Weights of a small transformer language model: biases, some layers without positions.
Each number is 128 + 24 x the weight over the matrix's rms, rounded and kept within 0 to 255. Layers, rows and columns count from 0. Numbers have three digits each.

# down: layer 14 MLP down (transposed), 1536x384, rms 0.0722, rows 902-954, columns 128-255
# up: layer 14 MLP up, 1536x384, rms 0.0784, rows 903-954, columns 128-255
down902:141104127118104147186122121115124108137145081135060139152138120135140127138135126123119120119124098112119123083162139104148058090160101156097157154109140104164144096166129151125107177145153110115168093137086111147095128158135126121143189085131138113104155122149125132152089144120140168149114163132147127096115155123152155135107134129115138103131128142158118152105111089149101126165189
up903:122113124131107184083133138127126078086098147105122092131122103128162148174124133156136109086142107097125136125097096074148162153095110116139177155104162153141091101139109158079157120143163141191138174117148124065129121113103133109159100138141153171095106135142078135108170128141137085112123136124122080112153187150102116115099092117117132138099150147107108135131131139149141090146112
down903:104113196158131155156105111137126139122098119162140109135098128108143148103126133123105165115158100149130111151127120113107110124148097152132121130141144135130093162071144130171111134124158191173099152157116106148145057142131121096135121099128086118152168140165120090150106042121106141080136130109129102140120101138128120127143156088131132158107133130057155133105159124079145082139136
up904:079125098099118131133119156133146124122121128095118137179163160135127136100156137095102164165112105147123136112135173131173140187126138100120138118118148138127127136122102110129143164080126120163136168177115160138117126138181122176156154153170148147158141119147084075140137138083133100145148116116102114172118115125117117079121160151146110102191171117148156108158167068141133078130133
down904:099132129141134090119140162138108148154144136133147101118135155114179108104148121158112108152091109118095122173087163096153127101111115162128185153148153145147124161127137143154094091104110124176113131096094132165135104148126168153100122119133111114177132152097149111114112157112135119104161109164146121151146147127163152106135143120090146112139174146122128137131135125158154161095113
up905:093102132120098111109101147174102155163144163129164124133078149093098146137112148129156134148104135132091132101153132128133130135107166145175106185133152153112132130111133133112137131104118129121147161140129126142147104070133118120195124114108139101136092148120152097134115140115119146101136161145120131163104082133138111114145127067124137151124145110126125130161167116124136146131132
down905:127110172183104132152118159143160103147096149103140095141094135148100111151108123140143154147127126121106133065143061108131125170153129117165085147127139127151135147140133131161129117129142118185098133179102133119161120125130088112112134127103173153108128158149132111130172122162105101122079155088113154134129130134144122145134101105088131117142127155103103128141090110106158148137151
up906:113109118152159106135122118106164130138149139115155137175122141143100110116124154136114139143187103097136119104169146132151148108135139097129159115134142146102099123141128107162139114143149139136129120100115125126135133133090153095175118106128131121148140105117171132138116173138146117121101155119122137119158145142105126146152128089113123122141124143124154117155143097141107106127102
down906:131169130122172131115130141139110096104154151110117124091104134074142095126121147123178131127188134137101137151101129119124117119137135128151129123140105080141126156156113116132152108137160128091152143118137118127153135138126122129147130085132139177131139098097160126131144141063080150111135091114141101143152114099136121141131107135135131121142150152130111132143137130128125127132149
up907:094144129122090088074170156104179132129156140107134100124106123163123147123107128118129150141107104147112141147119122126161125144104139144121152125152143081066162148119165123106086113127114100142152117183129132118122182120130118151132160134100138108096108150114118100106098110174154126132147174164089125132110140163090126090127094131115135137126139110113085113191105118183088122105157
down907:109147145141118156123122137155110130132160103077077145112111123116123123169136082096133122142132136102151136105139140123141086124116106127128177111145113098059106132147149139134123125105098124131119147094090131119141128170112137096161106116120138104191171132133122162089067115126097141116153037124140109130138108115114098133166106095084132143179128183138099122126150136117094124131120
up908:170134131119143111124127151134109126118120160113087104133098090155094136147122122118089122152105100113103154136090171132103149139105152187131137131112116133091093136134105135123079123096154114136149132127106160107108149158104106131112144124110116116139146157144161097070094129141123130201094162123165119153123138125125095116161086138138162153124149153126137118144144144124067180135110
down908:129126119122089093200133156172136151156116182111133068153155103153099122102152157109111119085124139095153190107115167162093111148127108130095162140130118110106140126079106126133088131099121143131161155142119131152143120172099109164137155135122151169133087196163126144099085164131160114110095120166136141149137126142103092087126107126136129137155144138145142117095110110149068128093159
up909:131106067114109113116126165144089105142134189114145132104115148134065113166090124119094111097127108088154124144112114101136189161104117101171145137112131130134120132161196113093140156119146116122130155136178122133139108120120137113118028125108159086123120193140137163118111149154137098153114103156120117147103155141140123107159140091064101134121112109102148110168149142133129147119137
down909:146127153096085113130093133118147126141128115116150119141117137127137142102112081176163114158109086137140130140125131122148161112102110156117158165124114132135091123176138151117133147095146090131138139107133114143076118120157156145153131098153076090129116124172150140167101085100128126136143138125175118139092157079130165171168087136105130125159106126102133129169122141150114150122123
up910:153093140142127129135137119088130131150128138110195154180110114155112105149150155169096109130145099166097109100147134091151127136102124129160131163161136147080072132083111153162139092132139129069159097175146105131131064112082129129134163129111140150166142167147092123117130096142190133128123054140118112124130122117129107095110078087107094133121092164102093113075140106132066146106151
down910:100102142137071084118136101097120171118144157143141122189135129186147077089137136145106092146159118141121113120178140117152113108152201122100162140138132211018085140086103156122107124110118187128153065091153128126103099126123159154125111113125137146184110108164132108138197082134120096128121120163096099092077091144157152107109164124133086132131146130138120094088127111093117124131092
up911:102121110148111118151140109137115131146160134141132184137115119145144134122081148094153132121153146110157127109085081136149116122082125131117137104083131113174103115105165089158139106080167137114146138116115135137148162079159165131145121118117090125110148106132111095122169131101149176118135123080120129128131161102105099115109102154133107088158127114128134136159157075135112122128099
down911:124109137145118071097146180122136154138120130120155166147124133121134135142084119161164120119141135115139095161105097100142100122129146099144144154100102150128165127108164119083173120138179109104187117094114107123116109126132159098165110123149114160131136163139124140085149112154107165150081095119169194067133095109153132122164126136102137106100138147124146111133143163147130097157133
up912:118140120128101093109163110138089139156153127087114107094135135137058111185124119177067139126135158084130141127167151111136116109127125135135147155120167140124109119098129169144135097143132133112144158095151132111097079116114134128122145184146128103156111142177108168171102154151130145144118111118147116171148135134117118139129161140084140142097179094097121130132130082180121123103104
down912:139102119147150136148108100166105105148104113153146152095138162142139152111147118119158104115079128197082101155114150127152097151112134137158101123113120135136092149073105105160145114125123122119131112124135090098132109132114152142146116144158129163112151140114133136118158145098125140135122079177145136146123121116159172212139116110144136151122111131183164108067154145119124101151114
up913:103127102128140142088093141155146149160096144147128116127143087123124103147136141136094181106151148098091112136128114129130128146113112080134149152138175105116136118115135127127098109156162095125119130192197178147128130151144100144162083112127149159125111125135146164083132152150115112128118126143127144122089122138117103127155105114118113146135102110127129130131170119155087136100172
down913:119163143142109125155138098135119133146116142092176143104112122124127083117063117137168160071099167103099107140156118165137091168120145099128163116103120137119158116163110138098162105148155147111107132132122090158131133132169148093114119119153118123157159162133086149159191121137084158140079143115108127117112104096162147147111117138149117082086115097167124118115157145115101146154149
up914:115129109122133129104129120135132125142120132120133141136112122128140127133129134126120137127125122135145130136131142130141117129119115110131134151137133137133123133114143118129130119116145118126130128139136128119128127136129132133144117135130127139131138151130122124111124129148133117120124128127114118117134114141124132130094121117115125127131137130131132124129137125129122124116126
down914:124120131135125121130138123126138130133122127132135131123145130126129130143119119123121113131127118126113143134114138123129135120119137131129142142128127129107139128137133126140131136135145127112143129122101120117116130138100133132145127124134137115137134118143128138135131126121134130136109125106135133129128135109131129133118135133126132137131137122112117136137128120130101129118127
up915:125129131122109128116124130128130120136127143127131135134130137127129134132139139119123123123130126141127136135130122140144129131123124130141132142130125128131107130131136120134126129123134127140126147149133135116131139134134133125132132136134118117124125131131125116112126133137134129117133131114117126135130117142124130111127113112125115129126132135137119118149138118133116119122131
down915:132123119134122119127123133142134124130126135130131123119133135124124125135134119109126124118124145125127133129123130130117125136131116139123125129124125136122117120132117129123136128124122129126134134123124120124124117123137130129140144126124126124118123126130135124125131121128141117126127130119129113118128123109121138130136129131117134125121125134130130132133125122126117129126130
up916:096095125122154157115131183181134131142135179129145135125117131167136131126132161087138124113119128155174144136129120099145106103164129150150165177109142139149133154119136141122126138135146121136130153095194138107095144127137099100164135166130095133114131143107132127120132110132139161140167142174123100136120118133127105114133146127140129105166105114113145140111171108135111113161112
down916:126110126119114122135166099092105130136136166122112125149117099131136090111117078171165134144144095136115138129116125128100130136097108098148120119117123119157065164126127120194175134135121130093155104114144118167135112104118092116152115122132184152088113123124128095139100118144116119144117178120153076093124112125152114115171092099122122114154123131088158114111126145167139066142113
up917:053114127112091180089143117137150135197111178118126160160164103172137108108135140113153183121147110113118185107148132151137115108071104139129133109146123133138144147150129122100076098130126159163101150147161121135134148124128141147205136117120158089085185108119166105095132126107168111104106142102100119156192137153102102160091151118112159112175160133117140154133133140108115143127094
down917:121119142113193109120178139128126145096157144086121081116141166130132097114094122177098116135130141155146121117137134119129107144134130120160155067108146160084143139119101140097115153129156114130177143098108131147152104135182092153130146153113160144115156140095156119137084153104160136110112146123115100159151136135125141107116142129140113105126185098122108125153118136115126140128106
up918:113156113127110122130053130132120115099110147139110144134099109128143112133156128076125180153086116140108146188117100125172095124155097089117124148101152150140168107107149113154113175098125149097171095159182164146129173148155133130177112137143128123131127132099089119121157128199122184102174097112144114151195159112127092104145157119115130082117127107109095112151147074145102134122130
down918:140113117135124100139134125122120172118175134166179171097137142161110120119081106078123134157112092138122130100140149121133162118135142146096185138088123115081161130158142126114116147109111131135155087115120086123115117129070125139179126131113180101118140188120115129130114115191148149119166141116156108178099159126133105082153154157099168096151178095093071126156105123156144147089138
up919:134140130087149101132157103111142129127144117134140153146099142175132128108142112128105111140136089098125179146157119185152093147119141151145130136133109119096088121149161134131135127112126119138122175140092094057136083125153127133135147121159133145141114105111082098124101170143106108145101188114083156128107092128094120110066163109116121127115158150132126167129104162133123096059146
down919:159113112102137163144087183101133120112122093155153149137142106114144164120073103117140090179114174103109148138144111143158126164148121129109130122115148145118109143146137116126152139182100105113160120119140128127110128136129100123137182122102097115113126134139132164181107138106129159097108110134129109117100093145110122117157127130155098164151127135110126121113131141122121089163132
up920:120141155097140142154110101144124096143122105148123138180152145109129175156119141121126134117107175087101173122102099152150109132127130129159147116107133122120144169124132113145090156162092110100127103158166125139076114138104102113147134172122114108130135143120122109166134128097152123119182113131103133148106145143150115148065144173115162127119150147134132157150099168131108140149123
down920:144134106121130134187156148155093119125129158136120148107144119107177161144129126095123105136097113126133147097126133103140097150155128097146107094125104154133125152099152095106124128128135128085148089099126145079141113123109100204105143153143093168124132128147149125127128122121106136160078142130164121124104145148107122143129137092163114121178152155109113140132143168159120109137109
up921:117124119123121134114124132135135122130148134125130133125122132125130141133125130121110129122131116119127139125124126137140128127131129127136122139139132130130128133111135124130131136118132125131126124137128125130130135118131131138135126136131119128124128129127123124121139129131130122134128135122108114137135137130128131109122118123125125134142132134121131132132127126132116122113127
down921:133120135132128136130126126132119130122130127117134128134120121122128123130124124130137130126124122126131130131130126127126139124124130128112136125118134122130134131120130116132131131126137142124125121127133121132129128128120145131130135125127142124126123120129127132129132133125138125134121142127127122129116140123136116125126138136123127115128124130139130127130127130127124131136138
up922:099157117094138112096120163139089128109107128132140143156094121115109191146166147102118112175131131155128192104152160124168171123097102137125102156178117095118144157104175120096071069096151128146097118146151156093134102147125127182120075082118141097109097131117084146092108163140146154148137148113144107129138151112118167164152125131140110117120105131150121104123132128158129101113121
down922:193143069161129107107135117141117130131161099110152122110122135135124208168168108148124096168107106124141173102177139123162132130169111170110099127180125111085094099143142160093149124128109130122125116125125117095125102100099124140121162117099117179118151146134113140071060154121100121145081115107159164079141158140149113141148119143156098143153143108127118087139123143107181126108121
up923:120117123102137122141138127154119144103124096143123168118146103112127144147183140131112153123126103119096116174129130114128133110091120095137105121132119148147104123121166108116114115122193126109122137147124098134125145138114092144143125136149099123124132145113096164056130111164155142144153144142117108148169135139138107087148155051092141059092127144108150102118142149170132122146137
down923:202098144081170131159147087113133117091107104121085155168127117107113173144128133172144077143122078130141129136118091190118122112147139133086180076125148125070117128197096161142103161165087147115116111113104135103148142142115148146114130129110149158104165144097137126116123110152122108140121094128147122104164130105119126119117138159141131143136133112117090113143107149123130160141174
up924:144142149116137125091103117143096119142171119108080125127145142153115166190119137097061149151130141147095143169134172141171158148113108126141135186095119136128126110121180109125120105139148137142121126164088146095114089125109130123108173142120142172099131145107112126074119125148136098127122096155130090135128136108131069142104092099126166118164101178130071170124163126134129103097156
down924:146121142091113132131145139129114122149114122127113124109109109125101130108137141133195102137138109183156099118160153114122110118204103127089160105140105148111149136104128133116151135119125121134128146101157143108173146132135154157141128109135146171121126129148143109144103139100111098116103137094104156107140133113123120101139170191128118125143117095147146129140142150157082152147135
up925:135134148129127161127086091091131089113121128151149120115085130135129119100106130080160172150169103147135185135146097122150104117136112148144163119143114113148104120132165151147082149124136106137111108122202100106101104165135153112135142167101167093147088145162104152149143141142133134140146107076131102133189148120088109098121140171141084131128150118116122153144101111135124177139139
down925:120120125134163143108159095084115141152165178109148118166135123148167145085097112205152135160113120198151154173144149147102143153114083142119092101111105086119167134111126135148150134128128146134132109167167107150122102158125142138154163102145112155159129104125124099106117160127135115123165142133151107150115127153113141124162123135127118136128149122130100090110116129135162137139148
up926:121131113142171117144135172128121140151103170127095119132120104112115130144174203142124156180142110146144103091086156155172132119122107149123160112135144131138106130128190106113132095125133123155118116132111120114117130112161156106143137136131139125139149191136149132108132150103122130130108166117117109116105100153176168139132154134098092160175098163095160099187159120144113124123170
down926:120139132145131126111104136083065112119147144128133129099133155110159120121166121110107119150157127125101123120110119152130088096112122122140123118147092151119121095144140118142132199141163099140134137138069128140121114139124143143105112132133144127139097142106092106114153101116138154109098170069187087132119124099156138141123118102126127165138146134104172162130133135131140121110120
up927:119113155094114149106080108104137154181137195119070143103152152141144124177132145072108144092144120121152142140159115090158119148085107110109121145129152119108101129086154070075077134100120117164122154079161101134098103080150144123129155132123118108113122166135153154139140124135108135118118135106076138137163136165111102138161099135135133084135128102112132085122107127101127103135164
down927:127130140096113103118095150089123126091142137167121139132119104111142129166081067120130137111126146129152163150142128111155077130114145132136116112130070108151144091141131097117145106142113068129153126111148124170113136131102130142098123129114155138126124124111125147148141141130108098111078099149119125061144147140134135109183128103111121081130113133140125156158120097160110110142192
up928:124076184134105098107108132155116083165095147145098211118096105155138161106139127086139143126167130157155143127100148135061140103116090112134102123111114146151117143124120128146135134159150149162087140163155155105120142144085095125114135163133129109131119120121125109122116118128132111127109091165123153140117180123135125121138133141169129138146140186141122146126141106119064105145138
down928:129083142124149131120151140130156133175091163170087135111097139168139124139120112110122106133116134188142142143142117110143133072108132098116108111126141135107081165119126082157133090116125158113193127138131160114123125094138097120106165085145130161102130115074140122129114118078124144104140162132112157124108157145117146136153144097137122115097095117145113197146118125090160122131128
up929:112191134117085130146151132121087131126179142089105174100065082120104128168124143147128189187118140080088095113144103118095132108130120150114124126112128137143087140110167103146135165071114150157145162161126155123133092115128130138156123162211089069154085133168104072120107175118131112137102114173131053105119145152139104141104109162147074135197153159155100133101106137111045133107160
down929:170150151102151114218157136091103104120083181166123112119166126099141123130134163145110109112162103095096112122099086102107181118178116145142106149209139082112117102127130158141119098098100106095142117125145117154094092100124135133133087157123116115145124117113136136098159154145149170071149095181121080157125132083089131089107095153107107179131162110171121113146102105148127122119090
up930:111103160092084151150144142148092160158086170117189128157112106141119112129102168156117117094125137136123102133144137128143150137135095151163134101161144157101135115143146105111124124129118103128124175178105083089147130166137156121124102111138158157111121189091140096106130139139116093108171103161105097136209127143122100073125138119114155138135139176155107151099124111153097119142127
down930:123107125141156109114114153128154124116123128130109133131107127142144094082122221159132127126122119153138132127139135144182091059171127147146132122135113149137083122135153188089129127158096125108144104118130088114119152155150146127157164107145160097125110129150175137151132158124120170052130132122125165116100133110131133138173129064098132179130093105128118139104147106118155139122182
up931:116085154120049106134162139154112100147125187146159099172142130154147169105148158094124140156106126121118132145126156122097160127156140156136129145119162148116156217158137108083099089128137120137095157101153142128142116107169169085175111162130122102102080109130129119131116146083120132154136116043100056104117150133117127111147095096102084088126146112135096096137145110146121085136121
down931:146147117118134146110132113126119126098177145148139135138137129146111071074150111153144168148138162081151114123146145138099159115101143116097143107099166129155140178104142103147146087149171174062125104112146145142119122105100176138116123103119139160150104119107110101181117160141144119120123137092086187136151138130130133162145139133120108122097134154186075158099140149123143121155112
up932:104135098152122126119111123120122115151159145155210140174109152171121128104108119123147111138130119118137199112143160130165149105064184132135142141140102154120155111134121118098139137139113099120124102150091111136110115135144111108115157140138116136134088123134143113149121188162164168154136104110108106113097128123132188137086143124102136060115138168100139126132116145116118100091107
down932:156128107155129118133128164150139138112099103143132135129142148120185084105085087152149122177131103162121146164149109109120086129115142095138107134151106149135135106120103167089114124130123155130143147104093126097141141122129114133128175086112112162169087147117143146183106117085163094122136166109118116103126127102120170131124175120129130121144156167121149113121096144098125127106134
up933:087087098150111149150096132140144126147145132128118163195083121132115103145084102165143119120149119075090109157161087172075094099149174155126157131162137092122119148105145125156145096155153154157150128186113153132086130139125153142103160150173137106152094111155166114111115138142084128134123109115133134128154141141096074140160147113121157144192124134123131122143112106153095098122134
down933:163130095120146129121134139158142115135124135111150154107105151095137152178151110132121110155138127133141089130115118103110109078166124109142135179093111122104101124120104118082150137127170125127120097106119154083150154155153169131110132137138140096142139103123120157132202141146159138116125133124088129093131214133098169139135182104141122144089154119129118117116122138156134141126104
up934:142093101097161122130106118110148094177093115110156117087119122138110124169133175144083148161088153116133102121107143123137176139130151125148102127137117132123124086077129138101112127122181133129105141129120101135119174104152128102145145164099130099128151126144106121140135126117138119155144133176138131156122126135119090109120088120137112149089167145110135109118121087134134154110135
down934:139107109113137174143147066078090073095143150186163102129135083123133119115131113139111122134141106140130121107115142161130121146150080110114131083149133129137101151142109146127135130152123095118128141121161119127129134118106129170143112151088186091099125112137136118113150088103142086160055150110128139115108100104117152123131106195120122121133140170142100147108103126118139142120152
up935:128153134157136123132113161161128163125129158099126115136105107106085143160131150068102161139119132114114139106166180186149131140135117122120111137142155163126158154102134144115133148092172126171138127127107090093133109112181102156116130137141124148140172155110082094104166164168157142119130150091132138153154125133129108146139107139150127126131143092090083109125176128106122092116121
down935:152116108160130159099075125160134105153140163117112112103150121142135117093145072124119098176148134135126132127109121137119103119111158140143128124069098135093135117126138143127169112163113148137134133131127167124114119110096134138124143113104099104142122156130098131104149102153165140124126154142107106073176102132152137128142105118140142120152123129152085154094149161150124152128145
up936:129119069163126140123067072123129162124116170107197114129087104117132171126110135122153112135138101110118149113117141109095143151118154091106122175093080132162122146114133138150134126154132139112110146122170147101152135133118134125149118160118129117142135140144131125113161128114166112122117143098099156126119172134140121135098064090109130116120130090171106117132151143146109144071122
down936:127144076144151118122127138119105112146069164110080120134116108123172165112128186144148063116131143133127120163139055113142134098127124114108118126166110123149117084159120122113154126091101092145143087132117118144143101134107125135133131101143134154145142074131088134179109107114120095130134131156152116104129112102128102139142120135133124149160111108097126150132114072124098132167123
up937:097035091131090140119122199075136111157123137090194192130151157155130143170164131129117110141154111161110150132181141154146128111083077130145110132126138109107189161089166116154076111108160118163096129127126121133163137108127124111161149139127159110105178119148155158133127197128149121129171147130065115141084127128123134096106103129098142147115104141123138171168114174142043158086127
down937:122138116116103156110076097127131156115126118098149178104138114105123095108108102145151223101101165099111111114142127126090114091150093144154185160129130103144182152148141113143091128149159106120119144119146160116128120122050165118125120139087124094150136123103165137140112132072097157137162125152116110143125086132147119146202109112105170177123108163133141153120147147106149189130131
up938:102173138113133130131133122128141152141169081120134146140150123160159140138130165136090136155126139077131166131135123103124114130128153108115153158086099143121137137109137115139122110074111143147166145165143136125127123176126125125141132126129102089126109125147124116108143129106131083119156108174158134113112099161135100105178145112094130143122168201110129136102146118154121148130148
down938:159141100101131141138136130089138086097148121117110156136147174145156097109126063134151127114141124145124129107110137133118165135129143145098144137135160150078078127136109150107157102116163113115122135106094107098109160051109134184125117099101139150122114165103125092118109111137126123124112135107108116122119162105121181170119123116150150139143138118130119102153104143092153146107137
up939:126126123128112131126132123128134125126118128112125126142133120125119140127139123125116138127130123118129134135130134123141132129124112121134128140138127122130112149131129115133126143131147119137133132125142135123137133130124126129131128140130124121134129127149135126131138130128132117107139131108123115134137133140127126115098121125117128133129145126140118122132134132132119133121136
down939:121125135119137118127128135133122119134124113137128131132127144132129140128127122131129121132120125123114130112124130127116118142136138126132137137128133116140122132136115136141133136132126120134121140125119133140125117120124114135135125119120123112113126118114130132133134141134116131113131117134115127124129122117135129121132127133129109131122136140129131125127125120155137125130131
up940:139139094124140086098131163150081122150149156073129125114097130157122097154137151103144161164151123078132123152123180149145129096128114082126153115145139118085147152111123125119127116123173130116147148112179139096185178134129143119163134097140129148181095108118126136112073160090167157140102110143088124137115134139154125136127139128050078082140156132118112155137072145173083050096142
down940:140139135129103131159145119129126137127175115161139120126120108108119162134134130134150125151101117133156179130098108063140105106099143143170165113168144138148154116183103137143118141115180131139131105132140096177160088068119108147166120128179144210141107097093098102120126138136104141114120142134154147106114106067145126104135112181123122106137133129112158121144089102104127153101108
up941:112125135095120136126126092116163115160157157120153143118132134135106119115140108116149151091110163121173142153157157142124107098129108134135113170133094132161163109130134130174123146136169138162113137153104137127103134176117107116136082134135139065147099130142109126156130144121156145121132096109108117120139166145142108104132135100118168111149146123145094124122139121134148168138153
down941:165093120137140161167133177134126168109121130117111110109116117149144114182123145133144131135127120161128113129129110138136125072116146139122139085139136149096088156140113131136148123114157097122161119094119126134116158113140126155158181138115159171163138141126109140109080137147130121140099167133163100140138105138162162150102141097185077120106070118151145147114116160106129117145096
up942:138147109171092148108129113173147117095120124143145183160107112123038119145143171150125108155122120153117149093136104117135121093115146136093113142121123104124094119142130121126150104133132129098124121119151120106131100163128122110160164122125134126103163101130117134137116140158159139167158104115114121136151106122077132095147130143098109106154123113103154097098095147145112054093126
down942:125080118151087149149130063153104150182153122166143142162113108130093125149111158139165107161099118140179104087140129151123128133149152125114138081113102115118085156165131168102136106172077129117132125103110095105150098142105143093175173130125157139087079133121135155115112139141161142121099076091112156088072130098117133095146141111142134108177111098171110137135121137093163101127133
up943:065161077131108114091069159132114122142140172127165130103053138175088140172073129068126158191092143154115163107125127113160147127066136122138129127122104122093131172122134122164093107073150095081165117113153106151152101149196095114190077161127135112137119159112085114123079135126126114109178122148134087133173135129150130104160129109109096083140111168117088152118143159122129069103122
down943:058111127133144136147144110143155121095140162145151116121149132079109088161120131108151143154102094127134149123120079113132160119119089119140152159137115120123095124156151094125118127095098126090129128134140081137134153145099138130143110123124149136122112151126112118146140144164090143150154151141122110187126114160139161097122157120117167101134120127129160129116136112105154125151122
up944:117149152078100093134164115161097133128091097080056112134106129166134122152124122107081133093102111135156141131101135125105171143090129111133111122171141140142110136116160157130098092149147097139114133160111148106164083123126156110119152167119113121134126135089129130075139122125132077146133135100135109149164136117126131101076093120132152138194148136090151113133153118130125123130118
down944:154123147096136096113130131161143103117080126143099160156101066173176142108139145132157129097144175137048086112098128155141126184122166099171163111125108098120132105118102079132094115147107131163114138148130151144147118124164120149136103116110120124141145145134124166158124062122127122118114078111051133124101132119114127151147118137103162121149116171131134123095116152121164099146138
up945:097104139118143109102095128129122139123149139149162143148079115186145200094159150117074087113141106122126131170149146093168099182125147141199166105114140123116135155098144138127104115087129131133094140150146131113147168104116124117148124139122130173139127139149135140118120147169129108090177136127135088158109141153150150159121121148184135111135099139158100128169138136176117114061113
down945:124158111133123127124104129086101161131061111141135139154094160167116185089114127113178112127129137167153108144117143156147177181147133114116165132124105078134143052166109103115086130131115154140153104123107151103078127150102153148161117145124127121127167166154147137100154102128181115126106143106119101143153143098157129136106132141153132123136107161155113131159120140163147170152115
up946:065151118139101078104158157120110174116086137140116109125135087123144175161145115157088133158142135119130132138148129169111117123141124107126115160123149114094137177114110129133090089144120117116160148141128130113109068124166099089120090155121132126107142128176144101077170129096133129127125143060111121142160127115146118132119150146103149140135121097150094119135120148181088103139133
down946:117123125136118109095143162147142113134136143155158078117130123118164134140114107128160157107167144142143142113161123149080093123130127130113115139124121101143115129135060131138134111160109125109125117121135070167108108143159136118139137093120174114055127108148108121162129133160119157162121109075119108138075140143158114169114117130166102145180097118145161121109145110146168094177163
up947:116110078129109107096159074152150084131132109079167107117094102138147145118120122121119120104128134159159138157127161121114114135180166108142132124150129116129120155121140140095108132146124113089140171127191164082150133138130118160175117175142139155144132128120138113110096126120144127121104102085148162140130142102140076112078137080107138135138145101135082065130147170140097134165182
down947:158165102117156147120150139115100114060138132125137132108124131139138144172110090171144128171151156157110086110132154093123136112130116141111168103157154133126117100147143080105107127167104070157125125068161134120114161134136142162105163117143160155090131124113110149128141165176121109133123120113198156117083123135095122103131198153154139115132088118123186123137151155109115136107117
up948:124133172128104131116128157114127115158131122133090160153088093131143129141136144122105204133071119102138121125111139099099143104135123123153129186108158078132171169129162091096133077086134121148142155134119129123133134146124143134135086136137110116095129143135135119123127142143120124100124119117122148108119133113114070117125117164154146171076131124146097146128146136123121106133156
down948:122130171153151132151144158095160165137091107126097130151162074131152111120136147165136160137104110124153094125092144095113198083131152111128135110144147111111127107144126152121110119128114099101130108137115129118137102125107158092114138129125107125144117123117168098134105114114156150138144123082117153126107095128107087114098157147075152154055103095141109139133107131138150116148129
up949:096130148133116136084150146094124141103167211118143103127148134142108121109104165178109103119100118113144115117129129121091114151096152098140173143160153132123115100118103143142115105152129125122072185150132158100079109146166156162150139160150098129131141091059111091125128150130138097101116106156107142159149181137163091139067119119148107122131101173132120111126147154127112129142165
down949:143118120147133122132130140100109105093117138106124122125137132126151153124115139153149107082129132085083105058151133117091106140109118123133120108164147147115153121125185107108171077166093136169153119096140111162123149118140137146148126125132115068139108075100146105140130111154128126124104145130094139078149121134149138117143109157164148108103086173161135133160070120140040107145182
up950:109119118124117129128144147143113089141130078087125094139108163151133147115122126135146154135118159137095153136116101129145138106099107175114084117142112101125148111136133146093138136166138087155091117153159131097156126114150139148152104196092141143119136167177099180104125101148149100137150165141144080152141129127118076158136096142158108132124138119141169145118061138131072175148159
down950:171155098149144165112119138148158138136160132108096112147100135115142134136089102115137103130093148122143117148160131134150101121141093145175105095100138110111148052122105086153123131167123103145147098142124095116123115099171051151122093123116143120129167135130129115104150104093147114106104131114132152110131119120108113156119124159131162130102111117121126146103100136120141158126117
up951:168119108138137086164120113135107106122184120137116094175082102130125143195156175143125112118157150086136108105182117178154120147122150110159121142112101114171103109110125126144125130160177130132106150082144147119145135162122145112151159116116145142092125133145147137112130138123131109092170078101114130091111148129132111102103166140087125167134140131096106130137140110129112159129121
down951:118160113153145163113141124119120144114141140092105148080166120124116125113100102129098091141154114148139110136128114136064127085127152167107123131100129116100164125142149125092116140108150136095134099120108170133159107113155108172132091144184095160126173117146127092116109141151100151195109125137108098197143118112141149135129095103139100148127119103122131124133140125157139137120111
up952:059107113148131116112151137149121085134108111149085140144158152158143158145078125115157090136138123117150112134121130118162170144117088133133115124156143174111179113133174117136164168158123115109137128127147135125139152097132152095142092132177114149140113123104121153096136116132158103148132108116094148131155157120122183127127109120121118115134110144141138139141115151147156121094131
down952:127147133103108093082095121086137115120163119131131105118127128101135139157127133109096121129103145115090148121126129151106115123077151121176109106121131199124079095133150152112135159137132135135157135131116141143088167110119149110129145124149184114093131126104057141125126146133134121146119145116130143110119137128135084120108120171110118118126150142130142158108106106114150185154139
up953:115133121103124123110131148140133133130133144132125132124122127144128117143134138131105141135136132133128151134142136136158128136124120120132134132126137134119113129119164118139112136138136118138111126130131132125134119128138143129138115150142126138131133135151125120107127126137151112124132122101115124122133121134130124119116122131129122131114127133118116124130119126136122130120132
down953:130137137123138134122121129138115132141129125134137129129131144132125118121126133150120135128125127120130115114106122132130136118141133119143130123117134140140141147130129133119132119136126134107124138138141107128134143136128126152128127119130133132130141128142131136113139123127125129130133130119128091134131128134128147135129131129124119125120134131141145144126139115125110119119134
up954:080125128099136116148133158150121113162115113099130165156143132136133136139127149131122150133148098129158138123115127137135142149100112139130113138120121147109105157117123107140123134110129093142133124130137119122143116124146126116149133157133122152115133155114133122115139143123153126120135157104136123138160110153120126102118124108147114129136140142126117140122131117138118123123133
down954:162113106133129128129151150106142135147098148122134141124113123141108119147142093120115126099125146129130115152144125089106120128099145117132133121094130141123130104114119135129116119163153128127123143121138130112095139128105141103122133121132119110133141117091121127123131146132132134155131134100124125127122157140117140096131112134117128129114126138137128099121124117135137116140131